Weights of a small transformer language model: biases, 3037 steps.
Each number is 128 + 32 x the weight over its row's rms, rounded and kept within 0 to 255. Layers, rows and columns count from 0. Numbers have three digits each. The size before them is the row's rms in percent of the matrix's.

# gate: layer 2 MLP gate, 896x224, rms 0.0832, rows 383-422, columns 0-111
# up: layer 2 MLP up, 896x224, rms 0.0833, rows 383-422, columns 0-111
# down: layer 2 MLP down (transposed), 896x224, rms 0.0746, rows 383-422, columns 0-111
gate383 128:092111160092168113099119179130119141104107173075156139202070159170157178116157165104131111134131127108096137133073125132149144106100149111101159183160149218151136075138144186109100130115130125153149159212124131126100162158138159149101134114123086091072153141108108102155146137130140104134113120119110136125089123130093104147087086101148
up383 131:123128127115160099072137166094069117107083176088170176136064118137191183097144143098176095129127166142116146126064145100136138130135144137118179146159120139144135070118132241114123105140094081145135111163088133133152146139169175153117157122112066121134165159122093087160151113136169062129126090105083122142084118110113078129129082106132
down383 110:078184127123162139115139143122108136109100118119201154114098114148110168090147168093113128144118164082067149110140120056168122185114140098138141167141158180118151068126113220125087090095118106169118124163104202139139131134161126105137141146154139132129168144136087121181161112090155052079112151158098102201056071105075128177088117124090
gate384 136:136099154103125121071126175082118125143156175143124125164118093083036169160169117101121049177172101116172144168128056128114151093157154063164142111093097131137119106132178116155143139150133103133121108140119110083135125121078151147161081141100142116124122177123125192107098109110097125107100130091170126147157146126134112120134125075131
up384 134:140098182119122104065136198083153113150120192116133156159131096079070168163169161082109094211132099125169158140111076138125197104155149148204152127109147101132142146154162111154113128137112104144128090162109114116125117142067150106145103179120120138112121189123125159106094086133065109103099118096154127134119142119121092116124148094134
down384 129:126099117085107112102130130068083070135126155133121090128169120116137132058182129150106160129155095079130149179108078119112165147129112135166159074132114110168159081137162140189118175140105085085156126088140140111158118119100155167113123122116163119044135146100130161146091053104105128129138110098099125094146140149130117155061182111200
gate385 096:161172166109079199125115182167104148119187111181094191093126177135116098164066173133149125153133154101139066112131077155112118177133095097150108140137160187159156101131123111122168100148080107104073093108147111083163153193173150206088136169159130069105130155105083136104113126137111099094170097089112112127170143147095074145147159136075
up385 102:142097122132158145126112119102161089189156105183127140118147194154115123138113117148150131122105122133131125070104077113187134128122021077102135152083137136122179105115127157169164165138097144093105125107142106108095103113130142165154120144113096123084194122128067132139122108131155109192087098113141144120176171120139167192100113080094
down385 111:170075101094129090151119159113148104132166103130188190110163182143124134140113161176115075135142136098108139192137096163150186117082123122149113133111132118094145120139111195133111150119109117066165113126163139094110129094156141138108145099130114123109091176148179147140090138106159140156132111107116128159194124126061155186111093148146
gate386 081:144145097099086134181090110126098147151165057091130144102185111104103061124097116154094130182125149103076142100152158103105055112118137129048146189155195121145166164069100138183137095125134128115141121189125138078153134136111119151151105126119111213144167126146123133133142118144121129115127175161084160126135116126200138082114199158142
up386 082:160156135131122162132085160146145124137089188092139134126144121080128122154102147162002156145101106145196100075161097190105111122163118147131068179101166166164096107139149125177118111069140094117121154124099149103114122093072136136106203096106123123136146099142142118155188113130107136095134131077099122127116172117174161084117164190094
down386 078:158150107144084117183157118201150182128107097128155121082162090166116117157139141149155124206140153191132192107126098122136101098084126104076103168170135088192139102122158121131142144088190151124120157173113143096155133149087138134139099056149148124153125154127098162168131131145139174110162138139099112090097120079148137096118123091136
gate387 104:164114128111109148196180076111099119165184100118126113128174134117114095109132109082115110173150167124115067167133131088161131115142146115156145074136195150156192091125154116178102136140118174146131113129145096148110134133110172113143170114152133112139191144151156129108198116117167083101059152187160116125118170138042138139146163087165
up387 101:074145105146151101110062196161121170075095109100131114082110138160141112136113132175134157130088090109138156077141155163098124093130119115099073180144096113088080153118068156056129148147137112125111127144109153115140123113119117144115095160084116106123058144120143155159091164138088185166164135117089179119125071140186103111114093143085
down387 109:102116090145131080113080164159068189087086090146069116144126111150141184185137091191150127151136118133131186107090173206084159142123137172155101191112075135129081103119123135140126105138142102128142140137144151093134182089152055101125065171144166057115110148104095100136105146200148130183228134095154087110166067122127079127102129106109
gate388 102:156138124161164064137090122139077145189094111133138096136138149098149083090068164146124130155157163164087117106093071125122174045114125147181121115130100118144132090164143200104117072126059083121149125107162162139122145117172119123104110119134130157102109121053127170169100112115182155142083132161161138092130125150152105114173170096087
up388 110:184089147184148085099129167130116072152082137149141143203109126067112111116125128132114135181156165127150122085139100186103158132128093124117099082113161131097127114119126141186124090065055116155104096136114165147154164067101138168089169096127149140159118117057124124098098089061170071156102130100161119102198114084156144097139060116123
down388 106:144079079156149107127112179142144109168127095076146087150154144080136119157109116136138136131067168100149165034131119136128143155130059123140115176137098121054103198133136162115123122058089185163117119110148138138166122134135156189093166129165128109134142155053111106134135102111151068085034073157130099086187174153159110135131057143127
gate389 080:133157077151140145144115141139162120108169065120143119080093113160085168134034151158169123159114111143103173126158100125137119124220135177105117181106153121155111137100120168180073170141161109105111167127143108077166096190114169128166093100114121121107130091088139080141110147125087146144137083136149142147104072110165123075114092135094
up389 079:124087167056111082141181118101151159116087154122171142136109135146126103104159100089090101151161202143161132193126138174111083134106136088106072102112110097113167112142179071095148119129119119103127114163107143145070111084090111105194145117104120119152112171140177128089134132131127135106105179100135155142169179143135081156179118131130
down389 086:131118151159153088151147139123163146145078177081131114134124135123120150151123148122045122096104077090075096133148159135135109118079090137117097075127137117109122155145127105106147149136133175088114130132059154060082127096210158095157159135126108148143161163118111110142122137130164074166250115117123120096148160083183099105087142153194
gate390 144:102133150129154100098140169136161109096095190142145129163052119122109182114154118090158102104132084141094183150154096091173130203087152154094153095148109081151140186101115158080076139138158171144075131145072142127142119146130151133126149104168068147119135139140108074058141142170071128047134089116116127147142168174096058147117094083130
up390 144:138130099090106168157151082114102151142140067128118109111179149138137078158111113190127184116148191129172092098105158135059126043169085117150111141110121159095120092139131082191185136094124079095173117119161129131114119128117134121138107140076159121147128111125152161166119129123183139213088183110129106128113088103133192092144139174139
down390 126:145094113153142085111162140054172091141111103111187163076113151130135169096115162171129137141135089118096104154118074143126098110124134141188090114121103091126119095134130076141194087169138088089157132113129137087117144134102097089170117118133134144148069098147157183142122058152145124161146145119084133149135090118166138125102121172110
gate391 163:095123203126098119099093125156085126096184089125069127122145067186121134057152136135123123167192135077102126116145112111122155099111146116132094167088117099148126142147175192109125115137120193145116132081080114176119136087152042112134093105159114080113150097100094131134070118051121088138116108110164123088110125167077140142192147173129
up391 163:092102143108165105084104157100139196106157153078064163167118137124124113123154082178129106157196120164147065112172133156140149068120145165126126111103191128102113076098190147118128121139126092114160117135140106191118165093155084148111126154150172077125092126161130114138120089106167099176129142117166149155090117082080127102146020177101
down391 138:080086154128145137095124125111116151147155138126143096165167130157122104142156108185141138168139068157192075089115098148141145096110103149125148091067208116187087090110153137147118137125127068114130165147142132154155140117125106171129140186154184086198122082133096169159111105147143087139133121099188155175102115159138101113140087192118
gate392 130:130150124174156143152127100091115146192223138171127121184150091111166177145090075129119130119098126099162142118141140178138111114201149121103054120136135188176183091150140110173183107143106160160110129152116129141136140096146168119100117090117140074091082152176119102188111108137199172178116152122113122092076110125100155165139213136115
up392 129:143129096094119135125130131151175100107016107093136142075067174135100057148167138159111127104164088172093106150141108092113145130087107101156220110128137096087083160116111133108064143099157104072153146122138138123120094162100112158164143136139137174170193108069122174049158162145074075108144115127118124197169153136150118076114059112117
down392 119:138115096140093149082167134121150120106093145124121141116115169133097063126153165106105158073170109169106073084127137104122147133091092133108143146114140101082089157136097138087036097121160080118109138114169121145098089154116055136161140193138137174184195111116110148093146172138086044093128120147156156168165128167122162124146065117136
gate393 080:150105132110117131093128159200128127133146119126133072109139122139109131131091141128132172115100060085171096126099115090156072094114149146105072137122153115134113102135066118088134138096103178110096106070152092124123162081087176157084112162176145138101157134112131119113092105086139133071155083144132139160112101150220151213169097179050
up393 077:153123182157123135105093156179115121099122158170143091132147152108087136122098153095125155110062100108137128108119144099165091127110132130109120130132154145136115104139088149070131134079080185154087123062148037159126116107143155145136086130181123184120113089126096097078139107109120162074195074140157154181126140172189159147165081142109
down393 088:157161135126123100112056177165093142105132073144128082135148132083124123148049115142168118157129037131158182156177158065093104072156140123107113125104110106130116150145099101122115119142139106161130107082125115107204152109162146170100102122147156084132136106077141152108123158082112134096096077174150133103100123142136119131146118209081
gate394 083:089127144164199119117125172133065170100128147115116149120131104158189068147121161112141092147085122095128067104128211165138114100127114067158105153121139165175140110154188209102111078129143180147148157102159070093098187108142124149079075137184147108152086120078128166131106105132141113161165137134103158137111087145106087158110155130117
up394 084:207155129099120158212049104101143134151149163164144071140044151140136181108162135109092110109127131148150132155125138055122151100102105105084091114106061072139133162143101061201148175134161117094113156093136140130153115125080077151135122148109102139153056096116185089128162128092089096099115151115115096135134128144130089127155134179083
down394 091:189138131124125132181050111156099134127079174135134082204147141150108173088137113145149114076125099171119109140144143078082149133192104166121105151131121132063100125154098127143168167165161059094118141092106075117075155153143125153141147126031036097062090121102118095143090088113095140148106114128078119083111134125167082082128162189071
gate395 071:174161094112086101111139122151112197135121131119113178108065175127101125090122147088137150123151159151112139160157130152187121108104108176122154110174120104136117153128193080093154161128192154116102112150125155124089133148127134069099046102127161144162139152164098109101154091114088131132117102085101121100101176141090131072113137106131
up395 072:147159101132148077155087173125102167078142136133123172104121130115077126067125143165094101132098118153094131120128146137149138111118129178085131105125142105196109126119125119097091081083126131123168174115097144152078100193061106059129132184147155148095175141142123075145081145070102167164139098120131129084090107119110087128113136112196
down395 077:147180115120156079159151174136110133166156126107127128149137201145137137133139110085144087167124092123078115122143073169138101107064109150151148114127153160126114104130112109149130164115094094097115083125132107083166104083100153107104115131099134144119126085144147096142101189148130146149156149118125066116106087115104112110111105166109
gate396 076:104155126121106132098104132063153150114123064073079118149141150074111081103136078171084182119186128159102137131149165172097093124146171150156159108093114150101115142115100144164133104096150147094192117127104107097093143175073103152130110181116086094117153171137116106112110137129102203177132156095131158108151171173121154139162159112102
up396 077:104126127107150106148057212131139097141075164131132123132168155070119113153163128161045064108154075106110140163088111123135060102127118175099111131124090131114133068121137119079106081118095192121175149088155103195075096157157154153116132135099043152093181164160097084116127164136132177097091195140150122155146115125083153091143176086184
down396 076:081136113111130158123116125162143133150074114126209043086144107098147104184127115171147156089129138097098126105106138077097120111104156146125109122112143107040145077122138182120155086121102084094098149107145109127069092141176132130122106138091103163130090190128138109104112182155182132140108170051150095180144100141164159111145112129130
gate397 094:180182090095237089086157104160139171086155153123132075141178198203062127082160036152106109112145111135121095114168096113153157129108145108166082135136108145122118102170084149120128130103130127134136167072136120167119136133130090115107139050097095164089123180099115137118193110112126136051121196091134075095085158116131164099104091145114
up397 095:171151104083227170071107094107155137075136127098130097122153163170058128085088060150097148127116126111154078084134133139121145149156158126152136162122123150133109132153105131136143142139174159102173136130132113149117143135089146134091167080118127114145102211125163115131171118121177181100151160146096121122097110132176143132035093144067
down397 101:136138121099214158083107113132114166104151137070160079102165194124067150137104027129085105140120097084117138134104150085091177146091144137180130153157081169162149083148072095131195121117148149092158168176137148119097126174114077104134132050099124126077104139112161135137130113150177129081105179123175171111080105094136132168090125139069
gate398 116:092154041120188120145131119146094144091121151150143113137127129157077095137165070129121114144132135105127197129102163134138132114145111126082115114139121081100106107147166151115085154167147138175166141190101111108105127167164146119150100124131090160131111123074103132100107123114119119116094185100177118101107194112129097162058195145131
up398 114:143099044114176127191148139101074080092114102143114123137119153173124134173097094100098139131111092163106160099123166164085072181145095123103096103153140116108119086107099164111134119128149134107215164149113164059140137166112180143115150135150107187125089114144103129132168169118091111087154150145138106100122131065159067109094158141087
down398 105:142080040103149090126127161115105148129126104132117098091170146159124142145150124102096103118139097137069122097121177121145100159124146110068184089127121136132121074141088110107100120208148143143143187108077124097111095219179194118123135128137136134166109103098083106115098107112105034086113149183119108073135130128139110117135137123022
gate399 071:178112091120139129193194146146111092156134106110200123173142107136150176163085127119171134122126116102111122119080159147193164143168161126161110134129096123122124125104101135179155112110206137137076107088143080085137169075160122191150135133179132089129093119124169138139150113107130154132096119112132117126122115148117127148148053151093
up399 068:137136158139107159109056101142150166129146137076100098104088123090145107103140156142149185130121145127187159117155095144105108174127077112102139178122176167116121135183092095105113141128078104052117157136082116181087117142089120092092158081080098159195126125136067141098117139090110153113158189138133124108110186169114050092146150054186
down399 076:136065146125117131074154166141102101118142075091171122150127155149126111171121146054141142110167136097137112091101123129093139119071145181129144091118105074108172170171115175148190110118128089116118140096170124118098130112165099159114119192147153158152120098082190137117142127108113101153112148093095066072147166115090108135136166119170
gate400 108:134103128118136148144118101118115164080140133149119120125127137117153104094092132077110114162156102124106113161138080118118122071127069171135179067163141141134081163178150159128143119095169137118144096123136167136079150197170081111119168122071117137145149106102148125156141059092119120040114090087161160118145112096146129163139155105117
up400 107:121111111118071122113091126066146149063099148155150129125127103073198140116112171112107176118064086077148133096116096142121132071144073096180140126156089157146132142154080121132164117071179154140115108141121127118110177169157089139127138175086137138156202141087131109140129104084129142107140146088043150129158130089150172135126114122143
down400 108:156170158128079188141092166117081113075142142095155166100143141129178122159149135095136178122060164127103136127116154143142159145126111152151087106138155184144108118098141138134161157141143150094121097135191135102126164172161096115096161149155152139163167128066138118152097102130151221142105143156095165126141143151141104185195088138148
gate401 087:084154132182157148143087143141149126138134146117139118149142134169150126087065128158167170127158149166155131130105138076127120185137131132062127062065176096148143150144089160098100173150093090168133152164160135095147134174115153116121150111116144147106130127086114157165101114087153188160168110112065078060086136151149154127152155138132
up401 083:105102120094102125113153082093152120080151078103168130122092110123093159103148180125132140135150131145230150138045142147140062086088080100146119126151159066112169136145165068138126090137048123113100114157132114146125136196175100114093107109125126192121097108036104131146086155156123143116153102095136104122069155098117099127175143115143
down401 082:115094141154201163109111069110090129122142140114157136178168149189107125049122103100203142189200111146118123147152141155176115131111156122097119076138181115102133096124133111113158133181155170148113160113144098112104141207106169101097123100148107137122131191064080110167119115144149143120128141148088077109098120135151120130125129090109
gate402 121:120133187113135177172134115094119172096089172106097108105062132139111141154144161144137166119175121153145170070185134175136146083139069166089088096167102153107154160109129091135166144152077151114083115103058084135099116129100142151137171145213049164142120173054152089128107121110142141153154164107136144157148178128096071153086187144157
up402 117:139121155157123150088162158161162142149155120174149064098091102111126153144150155107163138067188083110154150126137122110156147123130090131052135039160148111137163123150120082116123144149067124131134068104152080149129122151106130125104132174120102171088130105104100109111145138126148192141177141137066130157164103085143109137106089152159
down402 108:141143106192143131078109135132130138162125096123140116123136102112112208135118195152124145170152142061124174142066147124139166130128134082091187118099105149150127125105074099120103103148105118124133126172180111133113173121110071108136060144167133126124145064171103111122137119108187112051104185156066148149127106115139165138116092130138
gate403 080:116139116164103155133145112178067097149131102150153189094105094123080085092165136070088130077109174130052154124146168143136104131048126122128092158092192149150137124106118072148088166122092064120152097175203112170127101193149125119120122111144109109155132146149091077160111131129127122114099086115096108155111109120148126075108169106162
up403 080:104086176073165127112139138114144108182135113183095046147194134142136099181119134148157102167089085135122162152173123143108158105122084146163181167081130104112171127141169121120121118128141111141186168102099108119131091132105093046137099147135169114098179148120189182113099092126165112153153068098142144147169169077102104126126145095084
down403 088:145155150137075147079111119143101162131137158125134078193177126099118145149107151160097128153079123167142105183143139092034140142138138126099155112180151072153169127139182144136134071149114168135177165102113069063104154117063085094135153129104157178118175160152184169091073117111182186159108132167118179161136134151055198141146108094139
gate404 080:174156160068118194069128158110127092124120113063125139165091129120084139118123135135100100146106124072174171114090072119103118105155141110120115171093146181148140124182127079072182123114114140117094166091174152166131111149171137148104155098136140145157152128193141167140083195127131159078064113152130157085119142157174137146152150073116
up404 082:169141174127137125100110127112146095131112087095162096136160154137165110213144075136113100140089148086195095118110122106091153111166160118081100136178154142155175123176139098171160133143104142136099118147116137182153094128113108138105075127142147182204118157083135169227073097156129178116124091107109059145103131139187179179124119078139
down404 085:169121133101115148110119102136163123175136156175146143127124184108169094154117144174097108150118148125147136107074111102119063152172145183122179119186169142101140074151074133173126227138116101134179082105144155134126070165061148101132090131131128123180120168046153158164111146128118132171135119102133106118156140121119141112132115120209
gate405 091:118167166129062074134110149165136129127143129176136137143061124168154114112148097171145139099148180113104143175124103090121100120160110130084162175110129110081086075107100154118126127119132091114153091167139109166135126113148158178109110138137149131107128166133043139195126121156088125135124168120063188169160158110144057127148178135086
up405 093:131154149129143120096140136146156121154134162156098141150119080146154100157100106123148137129107122086165108173083120094068124104164167088103124172061152121165148138127112197132124225143154140102188144103199139088043165126146100167084143083180147093118148097148123154213112092107145122109117178154130144105158196158081093124134122136144
down405 095:176127148134164126164077084097165196108110148078116091137161157082145129161114131126159145117106093134112120115094084140091111093121110076178119116169099177163159127160150083106143114180145112187171142141140130155185179140119092077118129138132122099151135134147201106097144132147065074132133073079154160196116122180170152151124133143133
gate406 093:123169151132123086113159152124103089084110137141117129137106106120137135160115159190083167126160095133178092102170100135148187172088101115114120127186177116106133175078180124154165080121118112092172143141101101101134120104092135096092182197128129130134158143124098138140164183137124138128152148107097043110130081121088113127062073146082
up406 092:189197184166134081101144126132143119120074146127146156196114111172081139163117102160073151124187118135103145117092120167148127129112134151162155150151193118121100193094150146127101138112121114109146146098111185111124109121127133195138163137152134119148148140149135130140132169083173179115133158129140019123149117098139116108054071148047
down406 102:140128176118164108081179171135097097108134137096120094066122156110085092099092177101145126135161185113138107107161125153146159154081193119139151133126045131160137115107092138135110091144126099104129108156088102183168139123178114126129139123161095161157126150156145133169199146149139163081129148174113152092149144070141158123170128179132
gate407 112:181139131140151130128176165093105072108135148131139142112107105182130117209092146166111120102118134174147168126048149136144052118133089145088156125132147167054134087130142106067094094130154163101187112127114100128144077108199134128131130131129131127103157148063140095139138152123134066114141104115155150127132167100128162158073147130146
up407 110:127102119133136156142180153149153076115145148107124182125104132186150157110176132139150114149099133166120105149049115122024119092149120163106114126089165193080106058110140157104120075081142125121169187114102128055161120115161130108132122131111079158135091095105086118154138147143125100093128139127173102125144204085138107148068085120144
down407 103:118106070113182188145118102139133144142108160172064138144122155180137125109148138134139157186093117127131143129102127125106144132103117110113153156094115177151194087084158123071135075120152135142196188173089126107200115098165128132130117109155129117110058123076043128140118089118120094139124114121087096135121208082152124140072099119147
gate408 081:104129098157077179144135113130171147109155120143113191127112123146139155090113139171099106075152136125114099100125129078119101141134145172129120183091104108101113080129101076174106120064103115129158102160138085130115115112158171132107139130092165184153119145157123110130190149095172152205072115131132179146112056057190112152165088161108
up408 081:117104110115168156152139104157191140101189134135094108099126196217156135050106189153078112101097135073084155124124140103106109103076119170146144221148067075102185071134128107115121150101111119222114167141063101167131151138124135138170131123112090155103115146155127105143137142139165125121103145137146076108136122113107138171176084101148
down408 091:173124158150094214117075086107178151106094138126088148082155132128155142169111113165100138110100113124076089110107080052146127059115144156146094167199052115107137068114109082158083131101109081145190125129119115076144064093116135185133094111125135183116153151129154120115135161104113111121064060106165104131106117107177102130163102134148
gate409 090:127170134162120126150154131096114165131099176102104177165108149144009141123142086148157120156084088175203113155082101139139142177156145123188100119170116159073087093154125147156148092082184120109104135153107133147149141135146150110111164143088162139115143158103167143156185145125133106132087169060117106155104130098057093137114148118139
up409 098:166199126166076159167133148109068111120130154079085184171156145102082175128127105125120129149102077186197135164106087147113157155167170150187120096125135161077090114160127149149153056112167138122078139171102121142133150144154178121109133164082134115092150157141166148102159164121133115140107137034135096167134127105065094152112176143129
down409 104:181135131146153162057110109084063123114133148070083155115200151112114149110201114135117122175145130162102113140106091134073137097173129130119156163102130144099175112195147174136174114146109132165127143169151129121043131168178144184085117142109132159079125147093130120088144110093120134168182139124118136113112144115130062136101141129164
gate410 094:081125116158148194132079143071124044123135113157197114111116108186130177137156154152139137151122129167095118171173136116146093085110172142106082160085147111133084151101142102057086171162158138136189104138135084123118034131094084141136154073129148129091144138113174116166095090161094187091123130153105117127103132109127149133098180139147
up410 095:118211127159130115130153113127135100132137099118138132101096176175167189095146160138104173147142140175116071127159114170101157144124121143161056185102206139141103142149133109094115174142145188156176101121110151118177122137127087129077198180122171078127136137092138100167109182181127138117080073168116086064114103140145167144127149114122
down410 096:145140144141117146107163170146129134095132179176129147187117162103111109052142137111054097229107116144174109138083107149110182167085187099152139139097138091143081130138138126090111116147173167140115133129117163124134163092113082063131100184117120181182116114114107120091122096104142133173177119118066122102121173135084140108123170048124
gate411 073:108133108147185166134094215123097083072146132095141103110134144177197165114082105098115140150117156155207054059171165128135177091129078124174108101102113112107112116153136142146157107139156138111098216114141128190147176103097155165129133109122133138112162170118106171201139114134124108123092123146172162135087119114128020118124087137154
up411 071:111117185108148122102146133101165137115112160130084180079153125124140122113204152133144146155156179110139139119140128153126180117078149152106122133144144082126100090108134108099176131087168215075138156065064079128066177119059113137084123085120169119157161175137120149105068122126121099189076117089161150056072152136125135100194103098130
down411 078:078119094163120100156089163180096129146144111106130118147088175144168149080100111104151186158121109095187157136144218076115090110127082119095097101073159144149122149167142144133151133197127115129123138107095203172149123088050085141123114105201163083138105143118102108082169131114155125148148120105211108128128131176083153155149073149155
gate412 104:116089140144150158133102154128131138183076167154087156130172184158113076159074125184092108131179095093081191106119164123139144139123122148185160069111103142139105137190130146160125134112122130148141068128144119138147127155121169137116096132062146083101154162158111094135100125106122072134115157077109059110047054173112165160126174097109
up412 109:112070153071143092085095141158069160132157132162130125123129074088167134096135151163197109125090135130126100124079074098076168066193114153095129132062140120123137123155145147112087159153119120116106127108143132122143124079158110100117140104132142204158134099084127177111143115188131125154096131096130122163130154088110082112071127146146
down412 109:106073084152071118104140107044146151114194164166082129105139090116151109107105160159144118158106166163140113148124115091143127121183112134119068113110134148174178124137119106046114149122147140088198105165164089093168150088129152132132072135160162153144154071082093202143161126137149157115074069081130128166145134092090122153108140136122
gate413 086:109187114129096122147136106162158096107127139120116137116098112175092076106175100117177145134167116078099174126186164176172101127122117127124070120126169089100092135117136119104113163128071140149136140150172130126118134161109179101178120129086141113126161100100140115126115140109151083187148067138157166126145111178128190120098114169160
up413 088:132157104086109126108122105157128068133113094105128104138128162166144099114144109164161182127097162088133146131179201175161154088112111154117147127141148119124123145125147098080108149138066144158128203223154135129136143108179153128189163142090151090081165115084148115144096110120162089217147108110145190115166075145107161123125113145152
down413 098:197147121186113159112135163117075145126140121154127083166194162096122128104087101142103140132153111192138087150082097101081144141140111123115213118077143146136149117123060120161188138154190181131171101172172142162085162150087066176107067097082158124122119169173112124121108081104160147131115127122139126100085138159153076123097174080114
gate414 104:163183114178175156075127117094101154117119117116122124180134153180121109132144163106108102148163134127166165137077124172144086162116114111124126055132047150075134057149140151112131154166129110096148134111113135075087160142128141124123153127131129156104148101074091124196124117117151201224112123148099183150101120092150125085112165152169
up414 108:084112084125056128118125161093128154164088177120136130123151142137134182067129130158104130097025144121071121144123101075165137068142173154125107168138138171214135123097058141117122103139121088204116133154121094163129120082160159158109073141085136147084039153137167137095130151107143082069088121141168133133131200182150117168135097125139
down414 113:104148095135061158121122145127150156169134162164112077129149113131154141132141076142101193092105168140057102197141117125172115064158145108115166156121169137222123104128098137120148113069105063192168146152125076175101104089152122158106121165130116118069052150144118093063138171096110108057184165135136064089201100186155054101147085115149
gate415 098:191145164118117154158099149111176189120141119186133117154162161168114136170101123123149149067085105131125115130184133113155187146128146100123141101141092091065138102084128101075105110169048151186091127059110173129158126134192147155097072191141093146132171145128085095128085091133195092156139143096062155116095102148171150149155161118110
up415 097:168147110140134153156109130107067111144103085152191100199133182184115133130139120067132148074072151141163130131138163147121126118156092138086119094159119115093182109035119112105131134186079090152106099146135116084100074135191106137129097150057137109182143200079096097182154095134180106110195175158131105080122142177164145133136196170089
down415 096:144072174188119118157122181165119104128129150119163139121075135163130136132135110130146124105040138132182147102164156170118133138164149143066186127140127077117156093080092117149175131169092100137105107059190141153079163161168104158104109141084113066161129137161115144110145135097135115120199195126192152098134136088187133091190182154144
gate416 072:096127152147135127107141118171063138165149126080117102154153062129103061087072082127109149087139103025107139091146130104080198099119115099104120106087147109107117133164103131118093070132157134103131130103111110122141126143149146150107136162126123095096109050136055097093096172070208135171102144165132052107204086144084153129099111138126
up416 076:156111105106161092170161103073178035135135129143109102143137125092115159150109105091104116135137079158083138078102126095066149135132154135079132137063199113127084084119118155104164071131139148167136118082110123155106110143179075103141175126115168086155083125115144085178107102144109125101101176140114082133150135153121187154173122121113
down416 075:219190157201169118106088128233152056132150115059165096188102136158053107112103183130151133122110165077153107126142167100108135118132123155129137103142172131114121088131135133121101117115103095158123097064096129170155151173063128132174129106078037117140149107121123131181131095169114119146107168109138122145160120095131086123088133132134
gate417 106:158138092157160078144118137118157144142140072156127116099163119106144113092098153141112148182115177171121100137138151170114123151144137089088096088146136170171185158112146159127140143117213191126165127077147111124153087142073072138091150090179136150148104110099135129122150108133092081161175066125130127102084130160151114130200190145122
up417 108:092083136134097114143161071130135108165168160097108147136063153159153139127161120100156106047161077109147165129090160081079108103131093200177155141129168081105100142124166084120144122122160114107057120148136151101162162096185155152175115099062118082163118159134081124106146136113155174121131133135161176157132122107113175095074089140125
down417 107:124125131121117117071117098120125108153161134072141186141074143143175173119125167131146120077122088092184172095083120153115117139170139173130150133141123113114072110118143087124164117203090120153071120112144116089149155098138156123118109109065142106117129159170109130150124142061158182107113144123107170198137109125151132123094133114121
gate418 111:111141096060126171195147106175118106136104133095136069133152110114171142144167114169157115138126101190139113120161153194185171169110158123166078097148126172115091099089115173186167155130156163109102091162066129172121092074130105126102158188137098143099136181126120087150108120145138147120134129133080157153151054218189122156120109127125
up418 112:106124152088099151184111146174157127114134155079170109165116121049167143157103127186151117147098096176143076167152116177179205168189092121127124126165165159128165142087118134166130112099138097127166108162123165153140097128129128122113224174182150142112115113136138073147091082159126172119180111131053184146124051193152149149085130116114
down418 112:126128075073113176159130164098120092113133143165101114119163116119156099138114119057132114153126063181190115121136143137135128184087193140122100116145132102144097140085106106153134129158141166097101156129111053172148108114097089117128130129134079163112075171155096119151148114125136170127105146129122167155116044162163067128182139093112
gate419 095:103178145138144154090129124158127147133183140161132108097133153101159101150142127135103090077139117138169143171198156141184092144142142107067127168118143133149124159056063158160147120153053110123135117060074152122184098098066206139133179123169134151101123156128116072127138098125167174133147188161134107155152089109099092123119101086112
up419 101:091172184140157074140113111159120190102087113171144156131179102096112133145156114161194160179131155123109111096106130158063109105070089199165155126147137120162115089139182141119111133044182098117139118120149120109075081121114089108195110122152051112170090149169102146170139175128076090153119142192180220174133176122160159078162135156158
down419 094:146138140141123154120129092116184132159082097147123146160101144158100088117136143091189181184145055131095156060127114099103126140068073188170057158120138087207088132190156114130134130117163144099127105227102108121098165107091046148122124162140149050149135136134105112167115095126120130119122176095117135116134167121128162114102154155115
gate420 082:094107136096141144052145191087158135151109134132145126120113128150108145156140059114128122177194149123146148130199130161190160077171137142103132142119139125058195145123163151127122166114083116148088109163163179143166089175130114118166142094105095118159171191124137097096096125109123186176112103123135085115103122152104132129101089073128
up420 087:170138104116131163094078173101164099150076107158173173153098100205127109095136106185134139181120158097198115133117134169193137136196067133162152161135103139127181122142136105152090161120113124088116075091158113150127141161103131168128145115177157169139171110132148148147146160104144194178113168090135194210172104152142080138164108190066
down420 084:140098123194136096120101117197142127186157102179155177156080114181115086093099103131174154107107101124105076104116132086153090079078073155168153140113107125144057117174091145132134091111160145131124130124108091151044150140122109140119176156148148079071164086155145157126126113170142122119174149154086208155216159146157163135134168198096
gate421 128:214165091097140171114098183172141133109111097139205118111146127124111137138125113125168146143189127171098201118119051137115111169133138069136128088098145057103086150136163092143109191125093174146134154086106118089090125128192198174134098153168080189146139176117124106085138117133107132119205138108078114130208126130163123112155151107103
up421 130:109136181201113089142182090132113064077183155087084088153087188173157089151174064134153124103102074128105085139145157120146117032135149127145176169143144121110117093091101163179166077111093115148109131107183169072123099126095056111128131116072107102096158105148137163196081111127088123132128161182154115131071157084107137169138137163126
down421 112:101125143155106084124152087159123166078144126100118124155105183122111124168122165181145138105125108119089100120151148100171102080127140138065111171157085146111150086098170124116154142100111150149158147179165128105168127154144086094120116144066076125102155158147128161179069143122133108198147137162110128122128171089162146177070113178218
gate422 112:075170090117119131142159138134123121113156114124109190145114158125153132078079156086168169118139110128148114193082137121135116153078081128127141088140104163108173085133101073150079119137093134152137125136098163130136071124123191134170092155101074130113111156100081087112148052121107131151113039103107174130109164113123086118084110074131
up422 114:132163157134177111145136106096108159109117150158135075121158117153134162171171115185145087128156134160098147117165109137084134065157135117168177166080165128110074173105133144097150165154122100105129123137143123096151154154142088081135144106099100133154107096070108129138176185132178149160104160152102122137110088133148161148136145175162
down422 112:155100085189082061106158111082158172131124137178223118061187105171160171106110150131096140095184112147098188097099092097144114180107156122128080101131172096141158134075162138127163098101101168078156148151185145105147111162120105156082088115114144164170077147164127161095104174139121144167178155121088084143101124123108119164098092195125